From a checkpoint of a small transformer trained on Wikipedia: 8 layers, no biases in attention or MLP.
Each number is 500 + 50 x the weight over its row's rms, rounded and kept within 0 to 999. Layers, rows and columns count from 0. Numbers have three digits each. The size before them is the row's rms in percent of the matrix's.

# o: layer 3 attention output (transposed), 128x64, rms 0.096, rows 41-63,104-127, columns 0-63
# v: layer 3 attention value, 64x64, rms 0.189, rows 41-63, columns 0-63
# gate: layer 3 MLP gate, 192x64, rms 0.195, rows 0-43, columns 0-63
# up: layer 3 MLP up, 192x64, rms 0.21, rows 0-42, columns 0-63
# down: layer 3 MLP down (transposed), 192x64, rms 0.0634, rows 0-42, columns 0-63
o104 120:562519547518546487513563520588537530454452502495603434491579479553415501487471548463431606471546463528603497473492507430533437373407480576472462534467428493462482494541504512509446445448495494
v41 093:477413437486530591555475501497486529483524493497499530513530534576598571523481452480517495465426558418526540492502450618504428472473427462476645573486507560492578513536417495543455556496556472
o41 064:377434434535521554520481455446508582565487474451534534531520590471503482515444538499501463408577432409478460532533428408442448461563424502495522492589442524504553520469489489446530475457584503
o105 118:574533522497551478490484503550427472350589483583441443437478420468468560488528424509468517424474523593484468462481507524589544482433542583492486514521477448527477454476485491517395516474422549
v42 089:460537420461485501454548476512512593563515495527529473499477526525513465558432425536461553547478464519399507474557451569574501416528447528527517604526425569497598475418509468595506572447495571
o42 066:392436484502504456515452419552495496496546580553492598524467483532519604547456471561496526532437472479475419496463516521577471431545501545480483456501467602541498466475523530577621458465496611
o106 112:603522486554530555509487529446456524425624409478506462554488482384539477464581505487402584484559451419470487525464495533506548547474468486540418475505477413392477514565494507497473489536496472
v43 102:482568512597489495538520481456528555502534470552492462566644477520556469475562489564579598468444475471532579529423447538503548499539542530409526455593464564591485559478508523430506495463462522
o43 071:456516483498539477511570494519575401462469590468414538526480491515448570487519522553488547471557483515504494505461364491565460531413481547570592447527575588567462584546426510497429518496469522
o107 133:520487458425438456490424527462396558517533570532510466500574487515356450429545411585502511518459467464506526543452529501532470465527494415466461506486421515480593541424451490522576441463541463
v44 104:479581463496534458408533432551404528552443530538482528478485451518546506486504545480513511497501421396503451483505383520501434488477454476470427491397547472514385544470470485420450419582466453
o44 069:604543473467516468413496521471396584511548486500536547493554520487486452541461492606512504408619430413495486500414407516532483462419522492546500448574531469477477519475549492503567434544471521
o108 143:493523462407516506588542471488503407459467559448512424525533518486550493548516510387532434509465456557525486593541554545455572447597490447525520536435515532502437553529399597441463462446480510
v45 101:417488502533539511477483440532528536421491519487562580491469410643469466501479467458484528479533568406530502502488506520414561554467456567442566393485442458559408421446464494489440490518508521
o45 066:435476597506473563507566515510517516511492525460557485489477407531481509568529515452434555511504655439591509460489458562495505564482480526513527463387639482548533488500542555525492480568469430
o109 133:403478460489571413511442505571491374454461479495468483579551572463516532412527429522502427479472476514454541496551555467532573466510518451427554400469473485430510403493505426494469500483483573
v46 098:540425475521509491710567520540485477549541581480519438481435475524489490544488419512473616493496561508484529508480489549498502517538514625531550449520481521477460449462556490567483566437517479
o46 063:512437489531543390575532482481443422547454508440541494482476412559431472528529370569449501544551475501551495518501468600466521395497549512503474520565532574471464530494414506467558542492571448
o110 121:498575415530507560463418505528532574380549494591498597559461487450446512495571542556510433477510540406407517559524546504588469571533504499473508447533483492470542433511547454505519477562461559
v47 086:500488484477455543529495518422478472480515433526495459457486526513480570495517506559457564535406503463481419424473435622484469500558447575497544462555477522433479494510458384550553512645565424
o47 069:447456607505548555452519485464537461521587461511514486511559466527516479445468569474462499493501540605608485523478592562468378477472598561493484475471573458423553539508462457494479516454599474
o111 104:641634502537535513553459593546432478421514485491526461427503456557490526593561448504527489549493521507405510484542464425523481501544509477525503512628432490514488424515468452562463491477512529
v48 103:393532494485495486441418563412550521495501481452447566489511481473458615461470457462514510473480433537476514488555523496413587429502556541424584510422470491534527389579480561442478553477529528
o48 066:495510488429511593472501530442436484459545434459521564550462463498566539485587589583477459524542545565493521441576593443445485514489543495438531484506520562470414435594580513536514420531499568
o112 124:491440504668540434470476533458489425528453576507424490487574542572409509410462462513460462534457385498497452520405495510483512490489544517449525497502467426557482487551542519446511588520478462
v49 080:530526450563487519582490446514534557614454507516567554480540496583475502503534510482513428432535478436437432456483586590508522472529440571492526546463384597465533460463457520574558556537497547
o49 057:492481515506513462543519543452445503560528538496520419584548395547558541506506477507533428497463502478501458461504570564429573438633530494500531512328492510490544481460580580508500542551545500
o113 099:486514435455529506489536532514421445515579456525487562477485572453472469483534470530486640444558489493508464542443483491545484597467552482450537375596403462436461476582453506458528513411488521
v50 103:452565531496480427430511507432593454460518497543518454560511513567439507551626476488462472594379374482483512407562503484495469469520519552497560415510492531472463474505506437533562511494439484
o50 070:551475521458541491531466430475522421516612580525552516499502492493480629550557474491441546440484441466551492514620540480518463594518570539540519528444455429496489426505428480568470538536414535
o114 121:573537489548504491534523591530498468436451511538531483552448471562489494471511447476551474502517508507453437541387441498380483409474492444467561401509531494495444499522409528557522455475643426
v51 090:524401445550441523470469595582488449495456394577584546591547550483545459455573496422453409446510523453447523552506450410502417442529446487472496531528498528442494518506523497507485556474458500
o51 074:498410592557424506492456477543560539484454439492497499542451533499480391458524566446435446502419492468515459483402522441501524496606423481485543524453505524529604375481462440508447525475507474
o115 122:475537610496550523436494511518518501520543492570501496564524468487517502581355488566566658480503528532552494442489463532543530487557522545464547458481469517471555527422517604518434492465557425
v52 103:583484560445520473425558450524451492584421470503536527561503398593519472492559418499469477506468532535489526455496470507498453504407495408558442486547534517556473402531485508447494548531641476
o52 069:509480579475550534519508454529482506578479476488563537450545451488476473557442442505436537431429557422417493455522435523396420544490623454455504517487430448455581451486444449496411474509556510
o116 122:506519499469431475421474432479540508475547463460466452543424521469530585491526538457525475536462404587628476561502514500532604491430419547565442466526520544572466393486455487504570471449490458
v53 109:529474372441491579470480451466445519477580451525492491527519569501432525468534492570535482452582449566538461443499581508466387549538451540529477548483503609558484509501510504459569436462484390
o53 062:551482397524516570473506464507494469450516547508530469579572582498513437550508511598654488486499503523560582446616456459463485574498477558503471491455523547496509598535515425521451437501494472
o117 143:608553541496488443486582494510496519569522458414516530500459466515467527561533516378453550406522531446505501516442534518511424405508637439467482498464506555519513529461481579441515601486483549
v54 096:415482548472483519520454540604484522402536505519494439502514494553450545658503567453587491509525476539486514586507535454497508498399454481578415408466536439446465430465558519493505535522504476
o54 067:534490482507419502476534459540537528511573578452564566462489576537519534602548518481495527481534445444591541570522520483540484637457543389505454457499536442514494544392503511498528552556506593
o118 119:469487563501604477554435435502543493489338441474477474488464426559490497485467621505528499477521485535492474553544508451461463451477481587476532460433458591468480429511556423528481479441504408
v55 099:475478518439488542512519412530495507581545435527508474552430477551599495524394475527515628526430398534520440502498493446459520521449479438528493518477520440610494564584538461491513524517503613
o55 074:477470469495562515465479557523470367469493445589464575507503503569426423533395464538574543558497502512564546531500404451471450414526467502441510542500544506590484492440472527510547494519611537
o119 123:504509531501465464476512469446577516517469609423544420523455499460574527505548503576378354540498429468530476504489510534436515516410532535486419549508421467463508413480490506505422428471500506
v56 089:515497505573618486472502608436506451460400490488471558390511500514445605466479481550568480444531505552490478425514562491463499480502464524396525476427444558574574489503551492433509541458447497
o56 068:561506392455421533423537536461505545556516528499586563436462629505491504563493535566560474404531519491489433497497544575652506427485532497511475457507519521509532451574460526506484513467461536
o120 116:463456485523540419453513550410467449490490506484431510560585493567426566501480462419473573458477465512418502478462509433402518550571471477395548516552487501534478575452582562419523516564492544
v57 091:468496601469498438443545444533479584465450566497474510449493503407518476557534458536437501475559459539547519456458451559438538413549543370583534443521556465542545463499556410572493501541513467
o57 059:393526438450539528361552515560568488545502534511533508518541511441585457553462486485542472554432543550584502442431575464559528419557466516541485528454454456564497444588535469527452487522521553
o121 118:492534499540437524590529479462550479423526471382515516448467522524490384500500521488491447445462449498517474471546507515527549457423357472507442491480600475539410469510523406555529418467565466
v58 113:447474478587523495523458474489527531532561521465480495503480575523581433462481468556399575613489544548515467524489558509445483558507438444485589491544462490490565609500436418503387498542435552
o58 060:479510424494537525473621543479417565440500458534559444526528445545530482533387551467506532515532471533487589505451496483408451531503499462611549533487513510542476559408565544524492615512429522
o122 145:548541526518467486499415496570512498512515562495418483526434581483523523390521409541399478512488512526433438429514428570516444460498439477512482554545547491447563575520457421541459405489529590
v59 110:480527554504451423430512462389489458536459468492481599512546468572485468411434544531422544474544428622502492483475524609468475539467506484431428525483543497422549535480480569473507521508563425
o59 067:448524525451506558443414416493542498442482444483486558518604530541496509556428604516496502476522474436435451468423526556429517519408521517439429550449530472397511545503511547532406552449472549
o123 138:594496537489476505484513532545550449633514512506548475445471551571485564486554419388420471503481448509572452553454462446591493475507460477483547490562559454534506512526541494394551407546491448
v60 116:541580462460486582595471524445501510457356515405442456494509493520475463611507550487451544496491431584529549523492552542463458543558482567497495454506487414500508580531562548582503549512539460
o60 053:557477561580524531533468505544645480500468494603459432567516465539477500561620515472453462420594486615450521486553424502461503494547546544440551485546520474451584490499481527502471515481485490
o124 136:510536471530539515590450435478466577500485495528593574488527484462416536532354511439433446554485533425484408536500489392490363456501495515513450501520485472465466459527547458450500531527482553
v61 101:534452411499453484523469482485617448452493587545414534491544536433525503466434496485463374515464499525492536588492459420416548416489515541518396498502543533512556565480546558514436458562476497
o61 062:443496504470406492506485439519529619479509481462476564387564465410547575555485515436459477488529435444473528573502495431469562450497459518514436517642475514517578547510479487495440498516528410
o125 118:442479508528585517558549488464450492525462535583534471589512527567531424485458494523535538495395514471559486483392482576572380502506536531558526565462523554536518593542570514513477478585562546
v62 086:534460489474493584481481454461513466447457563544538481498405478520513602507469542465481452492410568553496559543437479546410565551545460526442575449521519508416473462523506471495328550531512469
o62 068:583560590564586485490509485516619469495507429515515483520457448480452600490502504482463595483492596510484563466528506457433550461465489532423507486520553486472558484474439559627453445517490414
o126 107:515465417510542487497415547624459461355450494509492509537546501530518453598507466416480444514419525528482497393459519513600484490490537556559491493534469460553551449481542472458434532531471573
v63 100:526568454473517528443501532516435528455489528531478494462481550482416538491443484451483491497490549413576555494536564450557498505478442555570513515516401411390540529551447545454508629434535604
o63 076:548597553538430467468528533439457571494452542552485509614419552510523604460452469482464484486519509508395495540468526463511477491459510491508509572478452476451538435617482546481522418375456498
o127 125:492418459525532552497432398497484528550500480485521463446602484459527540498507538562413508486563499510472450516503334483459553513555475489543603465546532526505525519507540491529434645498456552
gate0 094:503523437477430482543546508566561482527510455388505535558536381501535444524397504484533541543488513488448469514561548511487507581530523524527437574538452340568423516451532431510525478501519547
up0 091:550508460457484601535463607520476518555500525541454520539561471534480611524523476375523510480545483469536469528417539497427547598500514481526590509531514570485499446472501442396530427560421483
down0 090:506521538487561494527456422486606516508462554597461482439549528504507466481545569537452421465532544488595510475533406525528495436453487500547456450459558630436505542598521543489443569492460571
gate1 115:543495572505434579535471444514557502494439470539586468492534455459448502515403441521477523431623421491590503437472555498473502555451471442423500570488489450601612459486488496572500505522498509
up1 110:529454534419539456534470452469575410434477445494550536494484482432569571461463389521447504441528509480508489493452442455463453585450495508435467538481643480547511469500518531544407445463559435
down1 113:454424523472503425485453498475562558553461522524547490460474465494475576491480545616481555437567480510537461491526507547572431610493426460394482553517611522516479415403474459541519438473486508
gate2 087:520498526476428486482488441483456468516582505538553515539398486532492499479401503568521506514568560507480442501502603552495464403529373445412554546438549495474540429521502533443389528479542556
up2 110:457480492499482469468539477532438597525520442475559507415441571463494491424479483479592455461554560482543498531446569613445472472551410496519494526565460527445449514484490514455421493473361581
down2 100:426463499390569475525532511521467588555469503509496430432462543430549510439494533378540525408465488559498491617500502522483427535467485542518492541541457522489532533524443547429406402512463545
gate3 103:542463405402471418520444445471515455438535497486523431501495492445524429459501489480582495431448463499499532582427417486557517549426476526397537596474547446459492537529593491450526554527511431
up3 086:494506449405527539488456478475472547438501486466486499452457380537471556495445435434515542491488470451485484537486430512547486562466446536485578569409501573380499460599554500547599466463583487
down3 101:569528449455532534602507430526587425467513515415519528525427480534400446536468505525594518484461483449519496515484387548535447559431547439453553524437444531475594457486553491449571493518527487
gate4 088:492426466442405389450472471515507461517495494512535562482398563512480486532382593488481562432532399539559478465479543511471492483487544412519568423501527438408478541452478483530563537521456494
up4 100:543481532534498440486504453450455533533511454502508444481525516535483540570470487552468472486559576556560540465474597588572547507563470569591567526570494575435365526490452427488550449545566548
down4 093:527482476432543489506432582514478595549419516471485504530478530406475457512477505511471557510519442520391578583477417461450561509468378544548482481500533422478415529505468424424520538427503531
gate5 116:483517506640491544456563446429475570460409462533486501464524442442506535480461469506510483529533483562538616417422417485529476422531551443488524553526561449489499475478416450508534538410492426
up5 107:499490488506429492573468456493551505468592555461366529493535476505436570617472497436438470457554594517587508466478499497461476501492552462543416515540540594518490493481483435610484517435534450
down5 120:526526532455459477478534488452567476534577364536434488431533587426504548483522515494426577542451457545492499533468476629575516443546519522524559490521532446488585557540395470480512469469437519
gate6 097:563484590458592491554577525522482555532495533512486530428451544431442575581559447612520464524499421541503554412396491527540471548526398515489449518508504479469459446494540522455548569515549521
up6 088:486497497545589599386536444445522507485528667596487532480520470493490454432508478485459466467464532450569556552509519485501477522500476488496536452376557485494520454407447448461454528509488573
down6 087:447532504555430429545588438504501417542483484488516427450543536607499400457500507367444539605530551487433593525515532560507539452516488525544483488574489488509443433492431486528477510453504524
gate7 101:495622502484475483433615546501529475479445465590516535529549568515493491396442577528573563520497473487502417512442505473416542537549550555520443557523483432518489362473505488508503561496474452
up7 096:448510428444561512543462504570617509528462555564431423482526622458566611528479416542508555442377461504551440436436539539465442498463513450531480522489473482474489523551511519471476512496472493
down7 096:510392454462525541544502494506640530572595510497420407489447497461494497445534485463500450447552556506480433453557513582503425528434524525394538528418497478562529548495467542527502470569555500
gate8 105:494523552508613595422525461527485567546446470429526456440494511520492435520513359491413509472478524556489589516446505472537520484613474451467521466520453435536499489558548577462496494523599460
up8 118:453520487486452549582439551536519562495486540540433494617597585456481446433515533447385542469513557468503445567476525556414481435533414463488517472466591467507475512500494566459433530502559501
down8 118:477513576480493435556584454529457463445528437530502437560471431471454451481460424439392519465587514430429448543487555545618524494576496433458496510453543452460500536595525556476480496485523552
gate9 088:467472456468481606507497550576437526511491493584517494516536502455525513543507578381384532486488479500503499414360542465473488542501597519506532544522408514533494528457486454599579508474463550
up9 100:469501504526515505447436516414489540495513558484522552475437455474446558455394571489559520422464372452545608549497540542429420469618536484483465441507468563442478514552488501557524507557460509
down9 096:461447480555535480495539608507479489453468350470504615463541505446515401431544437484488544516429541540467521435602485493536573474491494553511514509504500490553514516510533527588544512374530499
gate10 101:524451475560471557482498472533485575519528577585344478503544593486493469562451511438524515479508433440464474547453510521441574555565513482536523542504496537456414497534572384564510420533512521
up10 092:462503487567559510412488452497469569500476489514604436562507482510489406426535438380393500522513448461468577601423498438465575425466550523518479500524469545472428528495511527574523504463466501
down10 099:548398467583449548556451375568545475433491514489435530501516576451491398533477524433463587538509481488463509543490560534492590551541507478561510505511550498447437476525562421567498406496473509
gate11 106:515528511547482530604502551540539570508490510481521477472462600507538449431478511491488478436405458507586515520431514465487422433532558549464401510472493410414470523441542511564534523545491646
up11 092:509501475543508464612498473490531533493522426461585603507587431558483480530387498492466533484582505443542454338553516499544469460549511480499511533543495519510513478567521553476496462601486413
down11 087:532517509510389459487567503514471528568538497502484515441403534416523504510539424457472514462549458464452467520372434485479587417512562513548474462406525517574404539447510528464443497402516519
gate12 097:457476454454472534494545553603519536474517505526464584483489552433526413448420549421463498416463530513604459421498551588467512546516563454399465549540456567460461522538480527497516447460558431
up12 112:470549569480405450484573446510443527593407425454468490504520542591498439542563464574509403517507493539476433511512538453529490470597559414521476510493416470548483499455450482543504485496396550
down12 102:530485562533518559464481627594618544445508627542475526429471550495479417507429503525600584464491519520541516471493465521504465494430483506463495439529541450450483514470530547494447488591526431
gate13 120:477566585486396503456457421410420492532475568503524519520496523497478431532524494421476499476569519518487637548436423552491460528494546549424505517555586495570505399444495505467514456446541468
up13 132:463492626440425446440435518479405503471494521464520558449528478523486517407524548541540473550455566490448449500452409449481477422551470474508601499541566424529383453527483488487472570472482482
down13 112:459546455370506475443412444465361445531488520460518509479533511541486464387509488540476469510560459464486550401510551455532539552493452471440549482424536449453471468508610471531482481491445566
gate14 106:478478505484420498503492497470441516519594523533609591519470561471482517462562432565590555508540577540486496540502526405529525468549642449542498547440559488469462467579508519399462464486540524
up14 089:563500500499465523527509497472451514572528508512513531473485511466459630506403602500446452484474473410460518516524606566517516611486450543444531399480556431542538531595525579475435513476511558
down14 089:524496541519493444522413517540510499394440470491447459421540473472426350445464499552495507451528488512524540484499590562441546517520518438490443600428509550581459456469491539439485442440563551
gate15 097:497484516505429445512558463463538513461527497430544480579586508568478504505546444547483471467542516464513453513522423509561521536605558520542556454422568517445505438644546483593456449506607505
up15 099:561528538403469523520448528485582514552462443403420562461462551456535505399537563529508541446482521556568493486526575528509526506439556622525472540517456523485501516540464553390503538437530421
down15 116:532622486476435626417455542474506480636496487454509547427457521527550404456461564463499518496530505476526495488481602461490540485395499478471475521567470476578584549472456468514481495522450481
gate16 103:579447620527416455463484477438415480536534541496484546533552544483472535547431409514455569504520449442465542502471535510546512537498405511485547478602523502574357469506593530476509524475492502
up16 087:478534594463530461458553442454455441506619496519558479445507529553517473406476407487522505515467467505493502467545587477397534503513501532477455346574529608524495523499486507459461542511578539
down16 086:520512613504421477465562412483474530454576527450577452578519454468526468482524510425478516509534492523467551416467532462544487489509497436459491532581497498684431463529538461442432498489449527
gate17 099:493480544527404549539441456514473427509452457487587552431477472515541409481413392406551502509465415559451504546455479526456515491492521449468487626436444511492491518535540433529585534457462528
up17 101:533577495496451556466523587444508407490494449437485500547464482427535519474545476558552571494509524534530435516502359422572436544463511436443537431410423520587509467532498553528488439551473518
down17 098:492554480440503541414499564460539482535453470417542502510509449403557488536452502562513537555451478496428538462470448518507484546417465408480571426470380395570585470518517504533492416528524541
gate18 095:397571547528529516501515523581557429489462437504521446529555531481496526501553521519469403450578614541436480480444462442481453442518539547537491565524533535593481538486492432441567453504592587
up18 114:482467508482554488416410600472561547539554502436573521380592519542494464541507482469522526528599429454515536503519578488457531498533495501538426413537480478572458498464475474533533486550463627
down18 098:589435449493448511525515554496515536558486478485523511510507587492577482480492448607531493414503417473599474472435573554511557516395541494478459540489414416415430488482561530472518464446569458
gate19 110:469622594533577507503466510528507518408519539511511480520555605497530514527470545501543461501605513515532610466522470518510519592548555588429442475492538510541530563516456426517576477404491548
up19 097:456548580522455544518479530508455480568462503551464524489417495438475470666541517540493520526444494635493483572575458542492555554442586541551458496438508473433515431469434464504561496476507460
down19 091:547446445508447403433593450494527408468539394518528539438475499480411535505570496470511529559415583513424479483528496506493427533457547465550534509481406509429502524547498551505445452583450451
gate20 095:537431542496531359467478449520448437534484449536521529508535502553539421498507605515468464497535535533395503551442520526513444479427576407535423525483546519468467526481624539534442537438548494
up20 087:499535477555558537521505404409433487478505406528567535521484479540561425527494543455513499502566499537516593587450586488410414487511464390471421445498449487515512568552567472514470434449507502
down20 108:512421511492620462501453409542491444486490437458458520516480531464483436479532599466394486490515507534440494572525522565508390457498551428554439499500518530556397543544535591449537471459450539
gate21 078:500468464550513478494498603520572538520449465551504500489519453458471619490476426473530533548465567504593466326559495520510495525404499508488513410465516419590551514462431507542519522444511509
up21 095:443550500536461569527471565514556577505549537520516458458517493448509574557581539441520541530496447481520477435499426553449573579505514533511516532513528346526555453432562524570498559493475378
down21 119:513484476532469490523572453495419435491462462500455446536453536488484496451454379515549512415467530489429567621478596529515505449590481479522492506449465591504501509575453421458574440440452562
gate22 108:489446643564507496512531528493471448496614536518507610499472510489511521510493506425466504595576405541563594490412516546493444496541455556543508491515439552520435495433477527527457533577557463
up22 099:455504587526610523443484483607503508549555502494509469534580558466511486545577466527416463560567498504521486531405555554503534552468472414588462505541493524493524461414532595476461442580437489
down22 088:560538468572533426457410530445529609500455603475447466498548481530517439467460471482468541536456475485481547474448456531421513501478593489532613425461570476522553454505448607522547499474449560
gate23 100:514546363472488463523437566432510469532495462513462471397456503511453500557545485445427532517514566440510550475459530546542438605444557535418536565466569430467557458501457491447499443418460464
up23 099:500548489627466429513525441586442499476492573501504581502584500515516540521394494517527522448505589603449515582505489542486562469557452503452551537517467427488431496521467493483442627533515539
down23 090:517484456466468520444438539580517528523468460450487536446405548553552483484531507505374507547573519443505515460479501424530521448410539538531440540570564461503465375525568537554601441489474451
gate24 099:515518438474376476427462553511524471546362493569574447605510474474509490480515545514555533407542520435534457529479535545533498536510535486536465570530549492613428432569512432519510560516511495
up24 087:490532538609554600484477590507655524547512510489481449459525570532501482427537475517554586517433494524401528460499453483415445465501572493449588489497478567472549482491500490484569512430486479
down24 093:418608432461485517455485400448563453428538462485509462514411541468472433567492495490557430526504541549483571382404445457510524489495452476401498498464457467425526515482489542524449486424479524
gate25 092:532486452482418473488433448501560539480484491551469501518544385440558469517537442490511541532576534441466476386509503441474558414541620502504502422472427471523498501597503529558460422533573443
up25 126:548497504569439581561543512330376454557459507470497566476494474408503438476526457516485521486577472534577461562548489482507544509517435464439547515497450509493500550484566449525535424555444514
down25 136:487378551541455524524420546428524534528523584416423464466461502423561408556429505521554478447486497456485546502573481437529489590540499458553552398499489436509482537480441482469543514413491476
gate26 097:536481536417474522495429554518560530513497489497464565624455468566568366552515456517549504525483449494434515547606481562468532565510538576556560522421558527429510461465517560491466524455541558
up26 096:514553460509516504453416535442475527584402518504523483507469441403497556550503540507492521470476574460496405630435538478432397491485485550434532588429570484554495530513508483522482424559445472
down26 092:469470473532487504534485555508505573473473502450483481415511468525492596418548465519557489474605490461477536462537499337506519580413452569548440393482548496526522623519507470437504495542502511
gate27 100:420485495467431535581562479510511524530533449588507528503487497464493520476459406447466499511565527497568487421448469488497596542616433507494480592471486387554442537589494443537506466529441414
up27 111:602471528544594503364565562385465415500486483552535445583584550487509502548577513580486480477469564546555519490505561501466477522462476468550458428502489443507466552535496536520446462471561481
down27 100:480563554518528525644458501574469467503549543466534571571533458571548577443504456513437461499457520426501495420535501544452540538460580467519475449455481536405484400442519509436557429547486506
gate28 115:506458521546458491449550564495487532553482407505570354525497512609592454500493525541508504460414467415460519532558573456404474469460557489547485467561525523467535453562465588523546501521439519
up28 097:484438461507453468559477533497525509487496539442443502502513587477536460535530571419429494438622548468495575536404419500390569466479515546467405516413571449509503531463403482510474490506474456
down28 084:463543531521491507585442570462518522511515437545447511454429545434481604515491501465455498517549534577444466395431483505410486597414420530494525547449534514444450550466562563431531498526584509
gate29 077:441465609547481485560528599588485559540414513514504474563568510431503527427535522534556485496511542445454563402534530505493449507462511414478522489582387522472549482440503421485500497515403472
up29 118:481544459404450471535497491454576425492588562525468608572504462547497488506506508440466503525543425460463474420456524459515493457435504519457606485475449544486372553469476520494557412523425440
down29 103:540520510572514505578513482486542419513489501446571530447449519537514555502478565517516465546457548492478466595420540452593541446525499499566488425579563384538608451555516441544518510510570583
gate30 098:400498481481504534520496533548529555498528436540507462527491562550520531517415457482395549511461448482611487515424449526399574577548612463508511438470437491509568444536486510496538402434483456
up30 101:485430484518456463438372564464493532475522489516504451524518567465525447580474454417398475504507519556514488511593479541533579516449570583535489416571553578432497515520511522560499549448436425
down30 105:531573464448478412575513601465481419494458561542522532441453539423482431372549486528498498524453538470542486566461550517548441450486483420474513529570434501485591445461536563491548455527469567
gate31 100:440551417574499524414572491495507479505446503558466450541557550535477389429512517482529534530542583521576571480583495441424494425498527421489453472572490481438532510565449439460504585436462489
up31 099:493531473613420581484520379511420565465510537472455481450519520572495532499504471477486462428441521469568466508400554418486518414424492443538499509542425471439524579534474543494546435477552542
down31 100:472499377597477501477501592516522542515462591434545507502556500449493496583440461545523603470514451433503467540521508496476546490474474407500512498487579493442428617583481549496529433487419524
gate32 112:565562451414489563484425552522418501548466426518508498600542474500548440509406462444495391514522422513489542513609498539520553569484470467385511588471500486465514494510484538513461543536579484
up32 084:472494554560467508529520453523532484430449421543516471519476481468485548418495539449483540554536526353522604454546428489524560616500539509471559494596569525500469447494459502572431494558439438
down32 098:413543326594497530512441596539504538393450470551535471538491490462538486498520565561514498493510552533528516400478448470440488574435487526584475511526497483491474517430514449551557478553499454
gate33 090:438534511474395466531417550509423521486446491462478498448441547490469572518506530500452479503522459473485522603473592614527473504584545499544454411607560480473549523463479538586544508457504595
up33 079:508535413476465446467508536471414488578484560520389540515521454628475545549424576463452495448599442519561496505392527522459477521523496492522456479540552510502501494501609517557408511537512450
down33 088:393388467531544508497495488527544505496443622520480489491452503452540496572492535600485518501532512463497522562589466619510544588484538450503524555481469516500423540474504423445534376464472535
gate34 092:466465422483377536485500507586534487485494546513501533604581508449494505469548399542502526528532607511504463521542577514421440575495483646485539535508559583515480473439532542496493525552521532
up34 097:442516544589457513559463518493440508442473463507544431474567471536539549584516613448547606500411491515469549496485433498407504445489470565504510464535556400516508445476396455568545556492517490
down34 102:452574538457551501467584483513550494410544497576503501467513507423529526505443403481469449577509603540457504406375504489550437440545493452449548488475416555490543476516558505500485518483609483
gate35 095:474495501522584469449583446497495540601483530542462534506518616451459415487480543577569407496477514463501421482465587492551522443539520443406453543430495524515438468480495392471468468562507552
up35 112:573503513476578543484468536465558487601435543491541435462412516540463541485465507524548538488496484540406437497475585505499515524604570549421523512521573486553540425439538465542467387569526567
down35 100:522573461576518539554461503532539467516519465477406598448420555557518563473541610547489448542519523549526543491484536477604542517523458480513533515528415527505391554496467541378560529493456446
gate36 103:512541496553495636552525460581531538480502581517516397526571551531494544507541422552648533397482532480526494509446533427463515505562502485451546455414498424486485510497418498460473488462534501
up36 102:502493516552487417497454587483412476501550564528530526543432442564615537530445443456560533458493502565560448504544624431506473519513459441553440510474468477520461611541507476529561581547508487
down36 091:480561544513570372518488461442547525446488465581533437501512525479520438474566512500464518482491526472496462498482491645480467419569551436429542625569562439470457506545472550473458475554549520
gate37 090:543547510542497556496524560560554517570530457540484452610491580462571522521480539527544492612465467622515561443534501569466372478499454562506555420480455523555573443484540553519480525517501526
up37 114:522497490394516633474506521472620500482565523507420491532505512473491499563491478563493483473519545575573560502603449464564568599529431544499445460474420523508511516542466511419459495461462420
down37 096:484440559503514421517529498456523423507457486483537489510561509492550373538542505583488512399471557435455512575571481520479533509428491454505400488446413606600465454477456482476515501518425563
gate38 099:518499473594506509469518486430410520535580368499515525504504506432511508464498559467494487609443542442495582471467480556553398387521532464522596487474535506503574456459508539519501466395492549
up38 105:544524475548400567511553523575572527498439423523556444443513538442417475527466505502551473582378479560505474545482499531518529526558492465504549465373469525429493515587535525582466478533496576
down38 110:554569427460430559524465531553504626504518461424517487477561576498439550491510581482467443535533492548415489549570563490442554535539480536546529479452513582459464596510593471555504474583495471
gate39 076:517487500442530447483507593519505557478472563537485499507506588487578513588648477540441501422495419552550525569542460592561424513562448555515500492504497441521405492506553504473528570526576486
up39 090:551493569467528425387499522506490413479479474495484570479455457493460521446519511588544439471519501459512516531538375474461535539548480488474487551508476388481394512495523549621437519498441394
down39 091:468488455533487513611507503528520544490554493502511487484540545499491529521455560446481532508437460480490467506526527597601487508491486515476495446520475597496609509520448486304541540433507630
gate40 103:515535516490451526528546486534461525546495560454473609560564483539564605544440504530423493448533588597552506489517598505456435483527419437492529462448481480559449548492560494549557451401501437
up40 102:538447483461542475414495481508525417546482496562482505475520548360460470460609511520418502417437498483561483543465525459447518548435424563489403555585531564455437487536498521406517497471484519
down40 101:533568501388601446497528567505560484420611439515516416475530425555495422478470541475508563494554509518390496495534424491484434466478497547523476526525445481532535558457503443415515514597516522
gate41 103:488486513568544537541554529483504520490428560509559557538590602517436487564460486548460391446499576554595576447527551557516485493401460513465430438539508510548427501525416522462465563465489513
up41 086:521512551390553418464496610516555503486436456456459570485591609530552508576522524541449455436535477404571440521573493472513447507516548465494428493510414487532466437502508524464468524563551492
down41 091:469548471471468446468446461578383508553531580508489412439481431530586531489481437525558493486467443512396448497488504449462534529553503463568538574546430441468459561479492445404549520502419542
gate42 100:456522422465505494506527452549580475498482408521540470496537479505481512531595494558399466437612524380481442543444552503481530463458556576462473594523589510514448451413465489562437515520505516
up42 092:502422449416419548552505566488462544482528485548503441518565501524575496568510461553601527543510528483408504479505430478557497462514511587471523479557441501503405527471350528415551565516493507
down42 091:498432530502527472484502576492454497539493572489364473487526571442485464471401554476558542546406493541506563521536508560484460483622459453557558391482514475505438541532477489464595537426531523
gate43 084:534434518517477450450445646556578463522529540549426561462479557410549404501512568501466521454521445549511406463598528469447439538444551543559513553511523556527475491509516419518475500506485447